From a checkpoint of a small transformer trained on Wikipedia.
Size: 15 layers, width 96, 3 heads of 32, MLP 384 squared ReLU, 1.83M parameters.
Each number is 50 + 12 x the weight over its row's rms, rounded and kept within 0 to 99. Layers, rows and columns count from 0. The size before them is the row's rms in percent of the matrix's.

# v: layer 3 attention value, 96x96, rms 0.194, rows 0-31, columns 0-95
# o: layer 3 attention output (transposed), 96x96, rms 0.178, rows 0-31, columns 0-95
# q: layer 3 attention query, 96x96, rms 0.223, rows 32-35, columns 0-95
# k: layer 3 attention key, 96x96, rms 0.234, rows 32-35, columns 0-95
v0 095:57 40 55 36 56 48 36 73 51 37 45 55 42 67 47 61 81 60 47 44 58 51 48 41 33 50 74 42 54 52 50 65 49 52 40 46 52 43 49 48 31 64 58 44 44 62 47 23 28 46 37 52 57 40 35 39 48 58 63 32 55 42 51 79 67 42 52 55 50 40 38 54 67 51 39 55 57 64 61 49 54 44 45 48 92 32 50 53 70 71 43 35 39 31 48 47
o0 098:46 42 42 63 58 30 39 50 54 50 43 68 62 44 60 33 52 58 74 65 48 48 44 57 51 58 53 36 45 44 70 37 24 55 57 69 31 33 73 62 61 50 37 60 47 39 56 55 48 72 53 47 52 55 60 47 74 32 71 32 54 53 46 67 38 42 41 54 32 58 67 50 45 72 54 58 38 44 54 15 41 54 39 54 31 37 42 43 39 63 60 41 47 52 54 57
v1 085:49 49 55 59 35 63 37 52 61 44 36 49 60 66 27 60 43 41 48 36 46 57 44 46 54 55 51 56 43 58 70 30 60 57 25 77 57 61 56 28 56 48 61 53 60 50 45 72 45 28 64 63 48 71 29 56 28 66 36 54 49 37 38 34 41 54 61 55 43 70 47 44 49 49 41 33 58 36 51 59 58 62 65 46 63 51 69 54 53 20 39 38 58 54 66 61
o1 095:38 61 41 30 41 59 72 47 65 66 75 54 29 55 59 47 33 28 53 59 55 49 44 73 65 67 57 19 48 47 44 49 47 46 57 28 56 48 45 37 54 83 50 49 68 50 44 53 62 61 48 59 59 44 43 63 57 61 34 52 72 50 66 53 57 69 57 54 56 53 52 50 35 51 62 56 52 51 48 40 60 59 38 58 54 64 44 64 62 48 60 68 52 54 58 83
v2 109:33 51 48 60 52 60 54 33 50 63 69 67 39 50 29 61 54 55 77 42 59 29 35 55 38 65 62 35 58 65 33 29 28 49 60 47 27 49 56 65 39 38 78 53 34 41 56 42 51 51 47 37 49 38 68 37 45 50 48 24 43 56 35 54 59 47 60 57 65 39 49 46 43 50 24 60 50 57 40 39 60 38 63 47 52 45 70 44 41 56 56 48 64 53 31 39
o2 110:55 43 45 40 45 41 62 90 48 61 49 70 59 51 14 54 71 49 59 45 53 42 71 53 48 49 54 65 29 34 63 50 67 41 49 58 46 34 37 37 47 44 25 55 49 44 46 53 53 47 51 49 52 66 51 59 61 55 37 43 34 50 34 29 67 67 38 59 27 35 49 48 53 39 40 47 40 57 48 61 37 52 49 51 47 42 40 42 33 58 55 50 45 75 53 71
v3 106:31 38 51 40 55 54 40 45 39 48 20 56 46 47 63 62 40 32 57 52 47 33 68 50 54 57 37 32 45 65 50 55 23 42 55 52 59 48 49 54 60 50 43 43 56 55 49 32 43 36 51 44 56 60 50 50 61 54 59 53 24 26 49 53 45 43 56 64 53 67 56 14 45 65 39 39 54 53 39 37 64 68 40 69 21 70 66 39 43 50 76 41 52 64 55 50
o3 116:64 44 60 62 63 54 61 69 35 47 43 52 45 60 54 73 28 59 27 54 52 62 55 50 53 56 50 59 55 45 24 29 65 39 48 37 51 19 47 40 49 51 55 43 54 50 31 37 39 43 43 71 41 47 49 53 55 52 82 62 56 76 54 51 46 39 37 48 45 54 56 77 31 54 57 65 48 44 49 64 49 47 42 34 43 48 54 71 54 56 55 39 60 46 26 72
v4 088:59 62 63 48 46 45 52 46 49 27 37 48 44 57 40 75 37 56 44 58 27 65 46 41 52 59 82 46 66 70 57 39 39 33 28 52 55 87 42 78 49 44 61 43 47 46 66 46 47 56 49 47 48 63 38 30 47 57 43 52 61 59 40 48 66 48 41 62 60 55 55 58 54 39 36 32 51 49 54 53 36 28 53 43 48 56 50 64 41 36 35 38 39 27 63 59
o4 101:57 30 38 41 52 56 47 58 62 43 64 64 53 63 67 44 46 60 59 52 63 42 65 59 47 71 39 40 50 58 61 62 52 46 71 30 61 47 59 47 66 65 47 43 55 35 48 54 62 51 45 45 39 65 63 64 34 57 48 50 49 50 62 31 38 33 74 35 44 35 79 17 56 32 58 62 35 62 53 43 56 74 51 54 41 63 68 39 65 63 55 60 43 64 45 50
v5 080:50 68 35 54 50 69 44 38 51 39 57 31 42 56 59 49 23 28 24 61 48 51 45 60 52 66 34 65 61 48 51 51 54 35 46 35 45 48 51 66 50 63 62 46 57 56 46 58 51 37 38 28 72 63 54 74 39 61 60 57 47 65 35 56 42 41 64 75 31 66 41 60 51 46 47 35 87 56 61 48 53 51 65 36 44 42 36 62 62 46 44 62 45 40 47 50
o5 093:66 49 49 44 30 49 67 38 40 39 58 55 52 31 51 48 64 61 33 41 39 59 89 58 42 43 45 25 54 40 53 50 49 65 51 50 47 47 43 46 59 69 25 38 63 36 47 53 54 51 50 52 42 12 46 51 50 36 66 64 62 37 60 66 81 44 33 50 63 36 54 47 59 34 57 46 43 50 43 36 58 56 50 57 42 47 55 51 48 58 39 22 60 53 50 63
v6 100:50 40 30 44 47 46 49 56 38 39 47 36 51 47 58 42 68 49 45 41 47 48 23 56 36 48 67 39 56 34 56 62 40 33 58 51 56 60 48 51 30 67 48 67 43 37 67 40 64 57 44 48 58 51 40 52 48 43 47 40 61 44 32 41 79 55 24 39 20 52 60 67 47 33 49 31 68 50 74 66 36 56 35 68 68 66 56 46 58 52 27 65 49 52 48 53
o6 103:50 49 62 48 41 61 50 49 58 29 30 69 45 51 35 28 38 73 56 65 46 63 60 21 37 63 41 39 47 53 49 31 35 41 48 35 49 32 46 54 36 39 53 51 52 51 59 49 40 41 53 35 47 49 45 50 31 30 39 60 48 50 48 69 27 42 56 70 64 45 48 21 62 50 38 58 49 68 56 37 56 49 48 47 40 40 34 67 35 47 79 52 35 39 57 38
v7 086:60 53 53 65 37 42 46 54 58 31 36 48 39 29 47 60 65 41 48 56 58 33 67 66 34 28 58 54 24 41 47 46 45 57 49 43 47 42 32 41 55 31 54 57 44 44 41 57 52 63 41 47 36 37 30 45 47 81 51 56 61 66 56 76 66 41 66 54 42 63 31 30 49 50 46 58 40 53 77 39 70 48 56 33 59 39 71 41 53 68 61 56 47 48 46 38
o7 088:50 53 46 50 67 40 48 32 70 56 56 71 58 53 44 48 32 37 36 32 36 35 48 57 49 31 65 37 57 58 56 48 51 59 47 61 60 39 52 63 57 56 44 44 43 49 64 32 53 37 45 57 74 67 34 44 61 37 50 36 25 28 08 55 42 41 44 31 43 42 71 65 53 60 57 53 66 48 42 45 34 48 19 58 46 42 56 54 48 51 54 43 39 45 57 59
v8 091:52 18 49 45 44 53 33 53 54 68 65 55 42 38 48 30 40 44 26 37 38 42 50 57 65 47 55 69 44 50 65 39 42 56 54 56 68 42 82 35 78 55 58 51 68 44 48 75 48 45 70 64 64 60 40 43 51 58 50 47 43 32 50 42 40 67 66 59 57 64 47 40 47 61 65 46 53 46 61 35 36 32 62 52 56 51 27 34 39 51 37 58 53 61 51 50
o8 098:40 55 55 44 48 39 55 48 45 60 88 35 46 43 62 56 47 61 63 46 48 41 44 46 34 57 42 32 63 39 47 64 51 61 52 36 36 37 43 40 55 38 35 44 64 62 49 43 63 45 46 63 64 41 41 58 52 67 31 80 65 44 44 65 52 47 42 65 75 64 49 76 51 56 38 67 56 35 41 50 63 27 62 62 51 67 41 51 45 53 70 66 49 44 28 62
v9 096:61 49 52 46 46 75 53 70 50 61 51 63 57 43 30 62 24 63 34 44 10 52 28 37 67 71 36 36 37 64 53 51 38 53 50 56 56 45 63 25 56 44 33 52 49 26 45 56 53 46 54 54 57 67 58 51 37 35 52 48 59 44 46 46 31 58 57 48 85 51 38 50 60 44 45 38 46 40 54 71 46 65 53 37 52 52 60 57 49 60 59 37 45 56 45 40
o9 094:43 43 54 42 50 61 60 57 34 51 67 36 49 55 44 46 64 36 58 59 56 41 37 45 53 65 39 64 47 56 50 58 68 37 47 31 41 49 39 64 37 64 35 24 64 39 50 38 30 47 32 40 66 46 46 33 41 52 40 47 56 40 64 69 59 72 51 41 44 48 18 52 29 59 64 37 45 63 47 16 49 63 57 54 53 61 40 35 68 24 49 49 56 44 48 61
v10 091:68 51 42 47 41 50 29 47 48 53 63 34 44 50 40 33 46 54 47 58 34 61 63 54 56 60 60 32 50 54 63 44 38 28 43 41 49 63 42 46 48 35 39 64 62 62 51 51 43 53 62 46 36 46 49 58 38 59 26 56 32 61 50 48 52 91 37 49 45 48 60 45 48 58 51 25 62 72 48 45 22 48 59 48 54 57 81 47 41 52 53 82 61 49 29 47
o10 100:53 41 61 46 72 58 48 58 43 52 57 47 43 57 51 75 44 63 43 52 45 47 57 65 39 51 24 39 57 64 41 54 31 64 58 66 72 51 67 44 35 74 61 43 60 57 42 56 56 45 42 62 56 53 49 53 48 50 37 60 51 45 33 60 59 54 56 70 49 49 34 32 58 32 27 50 43 83 53 45 75 36 35 70 25 55 47 55 73 57 65 49 42 51 67 57
v11 110:61 64 53 53 70 39 39 59 74 50 46 30 47 14 39 33 47 51 47 44 59 58 45 34 61 36 60 46 57 41 50 60 57 50 53 35 30 32 55 64 49 47 35 41 40 39 39 51 61 58 74 62 50 47 51 60 62 53 68 51 58 54 73 28 54 22 46 61 70 35 45 50 55 66 48 51 33 50 50 41 43 50 44 65 65 53 48 37 61 32 37 45 29 62 43 66
o11 109:45 31 77 60 32 52 50 64 52 51 48 58 26 66 64 44 50 50 52 43 37 59 18 61 41 43 32 64 58 40 71 52 58 59 49 51 39 60 43 69 56 36 60 56 68 33 73 60 54 49 52 36 48 48 53 75 55 83 38 34 53 47 50 52 50 49 45 46 62 77 56 43 68 56 59 49 38 60 38 54 42 52 37 35 48 49 62 61 44 52 37 62 66 35 44 43
v12 106:44 40 59 53 57 38 62 55 61 37 53 66 71 29 73 39 49 60 35 54 51 71 57 68 30 62 48 51 49 49 61 48 43 33 66 38 50 42 50 57 43 44 64 66 21 55 44 58 82 40 50 50 40 33 39 62 44 40 51 36 38 22 66 45 33 45 62 50 40 45 50 36 42 43 50 47 56 29 45 34 44 55 50 55 52 67 30 61 52 65 48 62 66 65 46 39
o12 109:64 62 43 56 44 77 37 67 56 55 64 43 37 58 51 54 54 52 60 51 54 58 36 67 21 36 47 45 53 62 43 65 66 66 56 38 35 47 66 41 50 27 44 40 59 55 66 60 45 63 50 43 51 61 40 22 40 47 63 61 46 52 56 50 68 68 49 58 68 42 61 72 47 49 32 44 55 71 64 48 37 32 40 56 56 46 46 53 32 57 37 79 37 55 50 33
v13 090:47 70 64 41 74 34 49 40 52 45 56 62 55 54 75 56 65 53 56 58 58 44 49 53 45 59 40 41 50 57 60 31 52 57 46 25 51 64 50 17 60 49 61 33 52 41 55 34 48 31 51 48 54 21 47 47 51 39 52 61 56 52 74 58 38 57 47 47 67 44 34 67 35 65 69 60 41 51 37 48 68 32 51 47 43 75 65 37 61 41 49 35 68 62 44 41
o13 098:46 31 42 65 55 45 31 70 36 57 61 42 56 66 35 62 34 32 51 36 54 48 39 62 72 47 56 51 39 67 37 65 60 29 52 58 57 36 44 51 68 43 50 56 48 48 44 49 56 55 65 44 72 41 36 37 54 42 63 46 35 44 40 38 60 53 63 43 72 75 29 44 50 30 37 36 54 53 43 47 47 50 46 36 67 31 37 34 51 81 50 44 42 59 56 64
v14 101:58 43 65 46 51 32 62 71 60 36 40 56 38 51 51 29 41 42 28 44 46 54 42 39 37 55 57 33 51 61 41 39 68 77 55 49 71 30 42 57 35 53 47 80 48 46 61 59 45 33 40 39 58 59 60 60 64 66 41 51 64 58 43 46 36 26 60 72 28 48 47 38 41 37 56 50 58 67 45 35 62 49 34 35 50 46 57 41 51 49 67 54 56 55 26 43
o14 101:61 50 24 50 49 70 61 39 47 36 32 56 74 72 20 56 45 42 33 54 63 38 52 52 55 32 25 41 45 44 35 62 39 51 57 54 47 37 50 39 70 30 50 29 53 46 64 57 41 53 64 51 49 40 49 50 29 38 51 57 57 49 32 62 69 41 54 46 63 31 57 70 38 65 66 46 43 42 53 53 52 74 66 61 52 51 47 63 52 40 35 47 62 47 67 51
v15 110:46 51 47 38 68 37 54 50 36 51 59 55 47 36 61 27 29 48 35 47 48 41 50 58 51 35 42 35 50 54 44 57 63 36 73 41 48 44 65 47 58 58 49 73 42 46 46 59 31 45 75 78 52 35 37 55 67 50 44 60 77 51 48 34 55 37 61 59 57 46 48 61 25 42 57 74 28 39 61 35 37 53 62 65 60 60 49 45 54 60 44 47 52 48 36 77
o15 111:51 45 45 53 36 50 48 32 67 54 57 25 43 76 38 49 65 51 54 67 47 70 25 23 47 46 39 63 59 46 49 26 52 44 38 54 67 29 42 49 51 23 29 27 63 50 58 57 51 47 59 58 60 54 67 52 47 59 49 76 56 56 44 54 39 55 50 43 56 46 67 60 70 40 37 42 69 62 37 46 52 64 60 38 37 33 44 41 47 41 47 63 43 32 50 42
v16 083:59 57 42 64 38 57 37 46 36 56 60 61 46 51 56 46 46 55 28 52 30 80 59 54 58 59 50 39 54 62 37 33 63 49 46 60 55 24 47 69 62 52 44 36 54 42 44 52 56 46 76 35 71 71 55 25 53 60 39 23 25 31 63 41 37 38 41 46 64 41 42 43 52 50 51 51 46 55 60 37 49 58 58 54 49 26 36 48 52 62 56 77 54 59 47 63
o16 090:38 42 72 13 38 70 53 45 54 55 58 45 40 30 31 66 52 52 51 52 37 31 30 51 57 45 23 48 30 47 57 62 54 49 66 50 42 46 74 41 59 69 43 38 57 38 53 40 32 38 45 53 74 54 49 58 47 62 50 59 63 59 59 42 53 34 51 63 34 58 53 65 41 68 33 49 40 39 62 76 54 45 50 52 37 43 46 35 52 44 39 43 42 51 48 32
v17 087:54 34 29 45 61 41 54 46 50 56 29 55 60 56 48 58 66 49 32 50 45 41 42 43 53 62 39 47 57 36 31 36 49 60 55 40 45 34 73 45 67 56 45 51 44 57 75 66 49 67 51 67 60 21 43 46 66 57 63 44 47 57 63 63 42 38 41 39 39 35 75 63 35 44 73 52 78 50 37 51 72 44 52 62 41 50 46 38 54 57 55 47 43 63 23 56
o17 095:56 46 66 64 52 43 45 48 41 50 43 49 47 47 34 52 12 50 71 36 46 53 52 21 63 50 54 36 38 23 57 57 32 55 41 46 47 52 43 40 52 30 42 50 61 38 49 36 31 27 60 47 50 51 64 30 48 41 59 66 43 57 34 56 60 58 65 57 71 65 57 45 57 46 61 64 35 53 53 70 58 51 64 39 68 60 44 50 49 57 42 26 31 38 69 50
v18 094:46 52 30 42 57 51 49 67 52 14 59 62 44 59 46 69 39 49 55 67 54 56 66 55 63 36 55 36 45 53 34 27 69 40 57 67 71 42 56 59 51 43 59 68 50 58 42 42 52 35 47 68 56 16 38 46 58 49 69 40 29 49 45 69 50 37 73 41 43 50 32 73 43 48 49 62 30 63 36 45 52 46 50 51 53 48 57 42 59 62 34 45 46 54 53 61
o18 096:49 69 71 56 62 42 53 39 68 37 47 39 55 50 63 48 56 50 66 45 37 61 39 65 73 39 67 63 55 51 33 42 41 49 44 53 56 47 62 56 62 41 34 43 62 73 35 46 43 52 75 55 51 44 42 59 64 52 48 40 69 53 29 32 56 40 44 47 70 37 69 63 48 48 53 45 54 53 60 44 26 56 38 59 63 31 44 29 37 33 39 71 48 68 69 63
v19 103:55 52 34 39 64 57 27 73 45 28 52 57 46 57 68 54 39 61 37 51 44 76 40 41 44 51 43 35 34 52 53 51 53 18 49 48 75 71 41 36 46 60 41 43 60 34 52 54 58 31 54 24 53 45 46 45 52 36 45 48 30 56 37 43 57 51 48 55 40 40 43 60 32 45 48 38 45 61 17 46 55 60 54 44 50 52 37 70 32 70 38 54 49 47 50 69
o19 099:52 64 62 62 40 65 66 48 49 47 59 35 37 59 47 44 52 64 52 67 64 37 42 67 63 54 37 58 66 39 55 45 65 49 68 36 65 45 50 67 45 49 64 37 42 57 27 34 47 70 66 43 50 40 58 54 25 36 49 55 76 48 49 52 63 58 34 48 52 44 57 49 66 49 49 58 47 57 85 29 40 53 47 61 52 28 52 38 62 63 55 34 47 66 74 37
v20 109:36 53 44 42 46 46 78 43 67 65 53 75 62 60 52 64 58 40 56 23 51 32 52 58 50 60 45 42 49 48 47 36 28 59 61 65 43 46 56 34 48 53 48 38 53 51 50 47 59 39 66 73 46 50 50 63 35 84 33 69 43 45 25 46 42 49 60 51 39 43 57 63 66 35 52 55 33 68 61 43 54 74 44 44 53 40 51 53 32 34 36 36 63 63 54 58
o20 108:52 62 35 43 59 66 57 41 47 57 50 37 33 79 42 25 52 45 50 72 58 48 68 42 49 60 57 56 66 41 43 44 67 32 42 35 50 64 44 53 63 44 33 59 50 54 60 50 55 35 56 59 39 55 46 36 83 44 52 29 58 46 52 28 60 47 20 44 47 52 38 42 50 49 67 62 63 42 37 66 67 47 57 62 57 51 12 50 59 46 56 53 52 60 60 59
v21 109:64 60 31 61 44 45 60 53 45 52 53 32 28 56 73 44 50 91 24 50 58 33 28 37 46 65 63 66 48 48 51 47 36 56 49 56 55 69 45 59 37 43 53 56 28 51 63 34 63 48 63 71 49 65 53 39 67 61 43 45 64 48 47 61 64 44 52 45 58 66 55 37 63 27 40 49 49 50 35 61 66 48 50 71 37 43 63 51 62 45 66 52 49 50 54 40
o21 107:65 46 31 41 46 69 42 53 75 39 28 66 62 45 42 41 52 55 81 51 39 53 64 40 43 80 50 49 56 34 46 59 68 51 44 47 48 43 37 76 49 69 79 30 62 45 52 69 45 67 42 50 50 56 48 54 39 57 63 62 43 40 52 37 64 32 77 64 48 48 61 59 39 48 34 55 46 53 51 57 36 57 47 36 50 52 40 65 59 56 55 31 54 45 55 57
v22 107:42 63 56 50 52 55 21 57 41 48 93 52 50 52 32 30 32 61 45 64 55 50 63 43 44 56 58 70 68 43 53 54 37 48 50 41 42 51 45 43 52 41 54 54 45 60 54 11 44 62 47 56 53 63 33 29 58 53 51 51 57 76 53 37 56 53 42 42 35 45 65 63 37 53 47 66 40 62 46 61 33 78 51 51 46 52 63 55 58 48 49 57 30 38 45 37
o22 113:61 54 44 61 71 44 40 67 68 56 48 38 70 57 44 66 63 53 58 55 23 59 47 45 40 55 50 49 36 16 46 26 66 52 45 61 79 74 53 40 56 61 55 32 47 43 48 38 55 54 48 51 31 38 43 54 56 39 25 42 49 48 58 60 43 47 57 56 61 67 39 25 53 45 35 55 54 54 67 34 52 37 54 43 22 50 44 43 54 42 40 52 47 59 39 34
v23 089:34 51 62 44 46 51 66 50 45 60 38 48 58 59 52 49 57 50 55 44 46 58 47 79 53 55 45 26 63 47 34 50 52 25 55 25 56 61 41 51 37 52 25 54 59 69 45 19 30 43 78 53 27 51 56 58 37 41 58 31 39 63 37 54 46 42 49 38 54 62 70 38 59 57 59 65 39 38 63 45 67 49 38 41 57 50 67 57 37 47 45 58 29 57 35 40
o23 094:49 58 54 32 62 58 40 51 41 70 45 43 27 60 61 54 44 49 44 63 55 80 54 33 54 43 57 71 56 60 50 57 59 65 49 64 56 49 55 40 62 42 69 51 59 59 77 78 45 57 54 55 54 48 63 62 42 33 52 61 26 65 68 52 32 51 54 49 37 57 29 61 33 42 56 53 54 44 53 32 54 43 51 59 47 55 56 36 41 58 36 26 57 74 71 68
v24 101:58 49 50 38 40 48 62 65 53 70 40 53 58 49 38 48 67 82 56 46 58 49 68 45 67 69 70 41 55 53 47 43 45 50 47 39 35 46 61 40 53 41 47 32 58 52 51 57 49 31 57 55 51 53 36 46 62 33 62 31 63 52 45 56 60 42 32 38 61 43 81 39 38 47 37 47 65 52 31 56 62 17 57 69 45 48 35 63 44 42 47 45 74 53 68 70
o24 099:55 35 73 49 44 25 32 20 53 67 51 46 34 36 46 42 31 65 75 41 69 55 63 51 55 73 29 41 65 41 42 51 47 54 69 53 38 47 42 43 46 50 61 53 41 41 74 50 52 67 43 45 37 61 46 51 38 78 42 44 42 52 49 47 52 72 56 51 40 51 45 53 54 36 51 71 41 44 54 62 46 68 58 30 61 54 44 44 50 58 53 43 48 67 33 67
v25 111:59 41 47 46 44 43 51 57 46 63 41 58 40 47 45 50 37 59 65 49 68 36 30 28 77 81 45 45 46 50 53 57 42 40 68 25 56 60 65 53 40 54 37 48 39 32 34 67 30 50 54 48 50 60 50 64 38 46 51 53 52 56 53 54 57 48 66 65 76 50 45 22 72 64 37 57 55 57 70 69 50 29 45 53 58 52 51 30 60 65 46 62 54 70 49 47
o25 112:53 32 48 63 47 49 51 43 24 46 58 59 41 63 31 47 56 77 42 51 39 49 44 43 30 54 43 55 60 70 50 44 52 36 51 54 28 48 59 56 40 47 53 49 52 58 57 52 51 53 32 33 52 33 48 38 50 45 42 52 44 44 35 64 62 43 39 35 35 54 37 53 40 36 37 32 44 52 20 53 21 45 46 38 17 72 66 49 43 48 66 35 62 59 53 78
v26 110:74 51 64 53 60 66 50 48 34 41 70 72 49 42 60 63 48 36 54 36 41 62 46 54 59 56 55 55 59 33 42 32 66 62 54 51 48 61 50 68 64 31 37 42 41 61 37 58 52 41 30 55 82 41 43 59 43 42 38 53 53 67 53 19 56 72 36 21 48 52 43 53 59 34 43 38 36 31 46 42 40 57 66 41 43 48 35 39 50 62 49 65 56 54 44 49
o26 110:50 37 61 48 63 41 53 30 57 41 66 26 49 60 39 39 72 38 44 47 56 59 49 52 60 39 60 53 39 52 55 51 69 63 52 48 45 41 73 39 50 67 40 66 38 32 52 53 40 57 61 38 44 72 48 51 39 36 34 60 54 41 54 56 39 51 71 73 71 31 47 59 38 49 43 54 70 37 40 77 41 32 46 47 52 55 70 61 69 42 59 40 44 65 44 24
v27 102:59 43 77 49 65 46 67 42 49 37 41 42 65 67 60 57 30 45 38 31 81 47 48 46 67 53 35 75 44 67 42 50 58 58 47 64 64 53 46 43 58 49 69 39 49 57 41 38 70 36 46 49 40 61 59 61 53 32 39 63 49 29 68 59 41 41 19 48 64 43 57 59 68 43 57 48 54 69 46 48 52 46 37 45 58 55 58 44 35 47 74 42 58 32 52 46
o27 110:56 28 19 61 52 65 35 66 52 48 39 35 59 49 78 44 40 59 51 46 39 46 39 50 56 55 65 58 55 62 54 43 55 42 44 53 36 61 47 48 57 64 45 56 33 53 37 72 43 53 55 52 48 32 38 39 45 60 50 49 55 64 43 46 47 71 54 52 44 52 52 59 50 73 66 65 76 43 45 57 76 76 58 45 47 52 55 57 78 71 62 59 49 68 62 29
v28 098:54 40 53 60 61 35 59 50 49 54 47 39 45 54 56 57 70 50 50 57 57 24 39 39 56 57 70 57 56 62 56 39 33 49 48 31 57 52 49 26 52 70 38 59 68 44 57 56 27 74 48 67 56 62 49 31 45 33 51 53 36 62 51 55 49 20 55 58 63 49 66 38 64 32 54 71 47 66 52 35 56 44 55 53 43 60 41 54 62 66 33 36 31 80 48 53
o28 104:47 51 22 43 47 53 53 55 39 41 65 39 57 49 16 35 36 78 64 62 34 51 61 38 61 61 43 57 57 52 44 72 41 58 50 54 44 27 41 62 51 27 53 52 49 56 71 44 51 55 59 56 57 61 67 43 58 37 37 50 61 28 59 37 54 34 54 44 52 74 56 52 36 53 63 65 44 39 43 43 41 51 35 24 39 58 71 35 38 63 52 49 53 58 33 48
v29 088:40 56 46 34 68 72 46 56 35 58 53 60 37 54 47 35 45 54 64 62 46 54 43 47 45 44 45 46 64 52 51 50 38 32 42 50 60 57 42 54 41 65 35 47 33 38 78 38 56 29 69 60 48 59 48 56 37 45 38 38 44 55 16 34 52 44 60 36 61 64 31 24 53 45 66 61 67 37 55 39 64 65 58 48 43 27 62 54 54 71 53 55 42 39 24 64
o29 099:52 66 43 41 41 59 52 45 44 57 44 59 44 53 42 30 53 44 26 58 69 50 55 31 37 52 50 68 25 31 41 32 68 67 83 66 35 58 49 69 57 64 58 27 67 63 22 47 35 58 51 46 63 50 62 67 48 40 45 59 57 53 77 40 49 67 50 56 36 52 44 45 44 43 38 50 54 46 53 43 28 32 49 53 35 37 37 46 44 48 48 54 43 58 55 57
v30 100:48 45 44 46 34 47 40 68 56 19 58 53 55 48 46 38 59 50 31 49 31 58 54 43 44 53 47 41 46 36 53 47 47 51 47 22 80 23 44 51 19 50 35 59 47 37 43 45 65 53 42 63 46 59 38 46 44 48 51 51 55 41 50 60 54 28 57 30 57 44 36 58 49 56 66 48 68 51 41 79 58 47 60 63 64 33 39 48 32 21 52 42 62 66 47 50
o30 111:36 41 61 55 51 56 75 39 42 72 40 52 47 44 44 50 55 37 44 56 36 57 50 57 43 69 44 34 65 55 33 78 57 45 51 50 52 75 67 69 67 37 61 37 35 42 55 49 60 38 58 32 54 33 42 42 54 61 61 55 44 46 41 50 50 60 60 52 68 37 47 43 30 72 51 72 17 60 41 36 43 41 56 47 53 49 30 42 46 57 37 53 27 42 51 67
v31 102:51 50 55 62 51 32 28 58 59 53 61 43 45 41 60 54 69 59 50 42 42 34 32 60 23 27 42 57 45 55 40 56 32 26 59 50 46 59 44 28 60 50 56 52 56 70 47 43 44 65 32 63 53 43 69 59 81 49 47 53 64 44 45 46 54 44 45 55 33 37 80 49 37 69 31 55 49 66 36 30 45 53 30 54 47 59 37 54 49 66 43 38 57 34 56 41
o31 107:59 48 49 52 50 51 56 60 67 62 81 64 52 60 47 46 62 63 73 50 49 45 52 54 64 53 38 35 45 59 61 42 61 64 27 68 61 23 45 44 36 34 69 61 48 63 41 61 58 52 55 61 52 48 68 39 44 67 56 21 45 52 48 50 54 42 41 45 42 67 54 57 60 58 41 71 43 61 74 36 63 47 56 46 59 45 60 59 46 44 50 24 49 37 36 18
q32 134:53 47 34 26 45 54 62 36 32 44 36 62 54 75 65 47 38 45 33 34 55 41 50 60 47 36 37 52 67 62 39 52 49 56 52 49 64 54 61 63 66 37 35 55 41 45 37 60 65 70 45 59 47 54 18 54 65 60 33 62 54 50 34 63 61 44 38 30 46 50 54 52 49 77 48 47 38 38 50 32 63 56 43 41 41 51 58 35 67 56 35 32 30 66 55 64
k32 093:39 47 64 45 54 36 41 43 16 49 59 17 61 53 60 57 65 60 66 45 40 47 77 32 48 63 47 49 47 44 54 57 54 64 36 33 55 58 63 44 41 34 43 45 70 35 51 77 68 63 56 35 50 36 49 65 47 44 50 53 54 61 53 49 57 53 62 74 48 52 29 53 63 42 39 23 35 62 40 45 49 54 68 46 49 50 37 54 56 64 48 41 53 36 57 33
q33 092:32 43 50 82 63 52 58 60 48 46 57 49 48 45 49 47 70 43 70 70 60 55 43 45 42 47 76 56 39 30 40 55 49 47 35 64 62 54 52 44 44 48 55 47 53 06 65 47 34 53 42 43 53 52 47 56 50 50 72 34 45 48 62 43 64 44 59 63 52 54 56 49 42 57 50 50 32 61 58 54 31 34 74 39 61 69 58 62 51 52 34 48 74 41 44 24
k33 092:51 59 59 41 40 55 54 57 65 37 43 37 30 38 60 61 41 49 49 57 50 68 35 61 28 66 56 39 50 17 65 51 48 59 59 44 46 44 61 35 33 55 66 66 44 64 34 33 43 50 57 44 46 55 48 57 43 58 55 51 43 36 38 56 64 79 42 64 58 64 62 29 33 43 16 47 52 61 69 38 59 61 44 57 37 44 44 74 46 37 51 56 48 66 60 57
q34 080:49 49 53 45 33 57 40 57 51 64 46 68 57 36 58 52 45 55 52 24 40 70 61 58 51 60 27 50 50 40 51 35 46 46 52 35 55 51 34 66 46 53 42 74 56 57 56 40 42 45 58 52 60 44 40 44 49 43 54 72 28 41 58 57 39 55 35 32 37 47 50 41 89 34 59 85 50 37 34 52 58 60 21 58 38 46 50 53 55 60 48 41 46 71 65 42
k34 091:64 22 41 47 43 45 50 54 40 57 83 27 55 38 52 47 58 77 38 49 50 40 44 44 55 23 53 43 45 54 55 56 70 56 50 58 42 77 57 52 72 46 53 37 52 36 80 63 57 59 52 50 63 42 55 52 44 57 61 44 70 67 48 57 46 41 37 47 45 55 47 46 49 69 51 28 55 42 49 43 41 52 56 41 15 68 59 50 47 38 35 50 60 60 38 37
q35 090:57 54 27 53 53 54 42 32 48 57 30 46 73 67 52 74 42 44 45 62 58 42 58 40 56 33 57 59 55 69 61 29 45 83 59 47 54 44 51 48 62 42 42 44 40 47 49 49 67 52 62 49 69 44 47 58 49 49 48 72 21 19 40 60 63 39 43 54 66 67 65 54 58 56 45 45 70 63 32 45 62 40 43 39 44 49 69 42 48 33 52 63 37 42 62 51
k35 090:46 33 64 50 69 57 38 62 77 52 47 60 53 54 42 39 47 35 25 54 64 52 29 40 35 39 61 50 57 46 47 63 62 54 65 59 35 67 48 45 41 62 52 46 38 43 39 29 60 25 45 52 60 70 51 38 63 44 57 23 70 42 62 43 72 40 57 67 34 50 66 41 37 55 57 54 69 50 60 46 73 38 40 40 50 40 55 48 32 48 39 49 48 54 52 28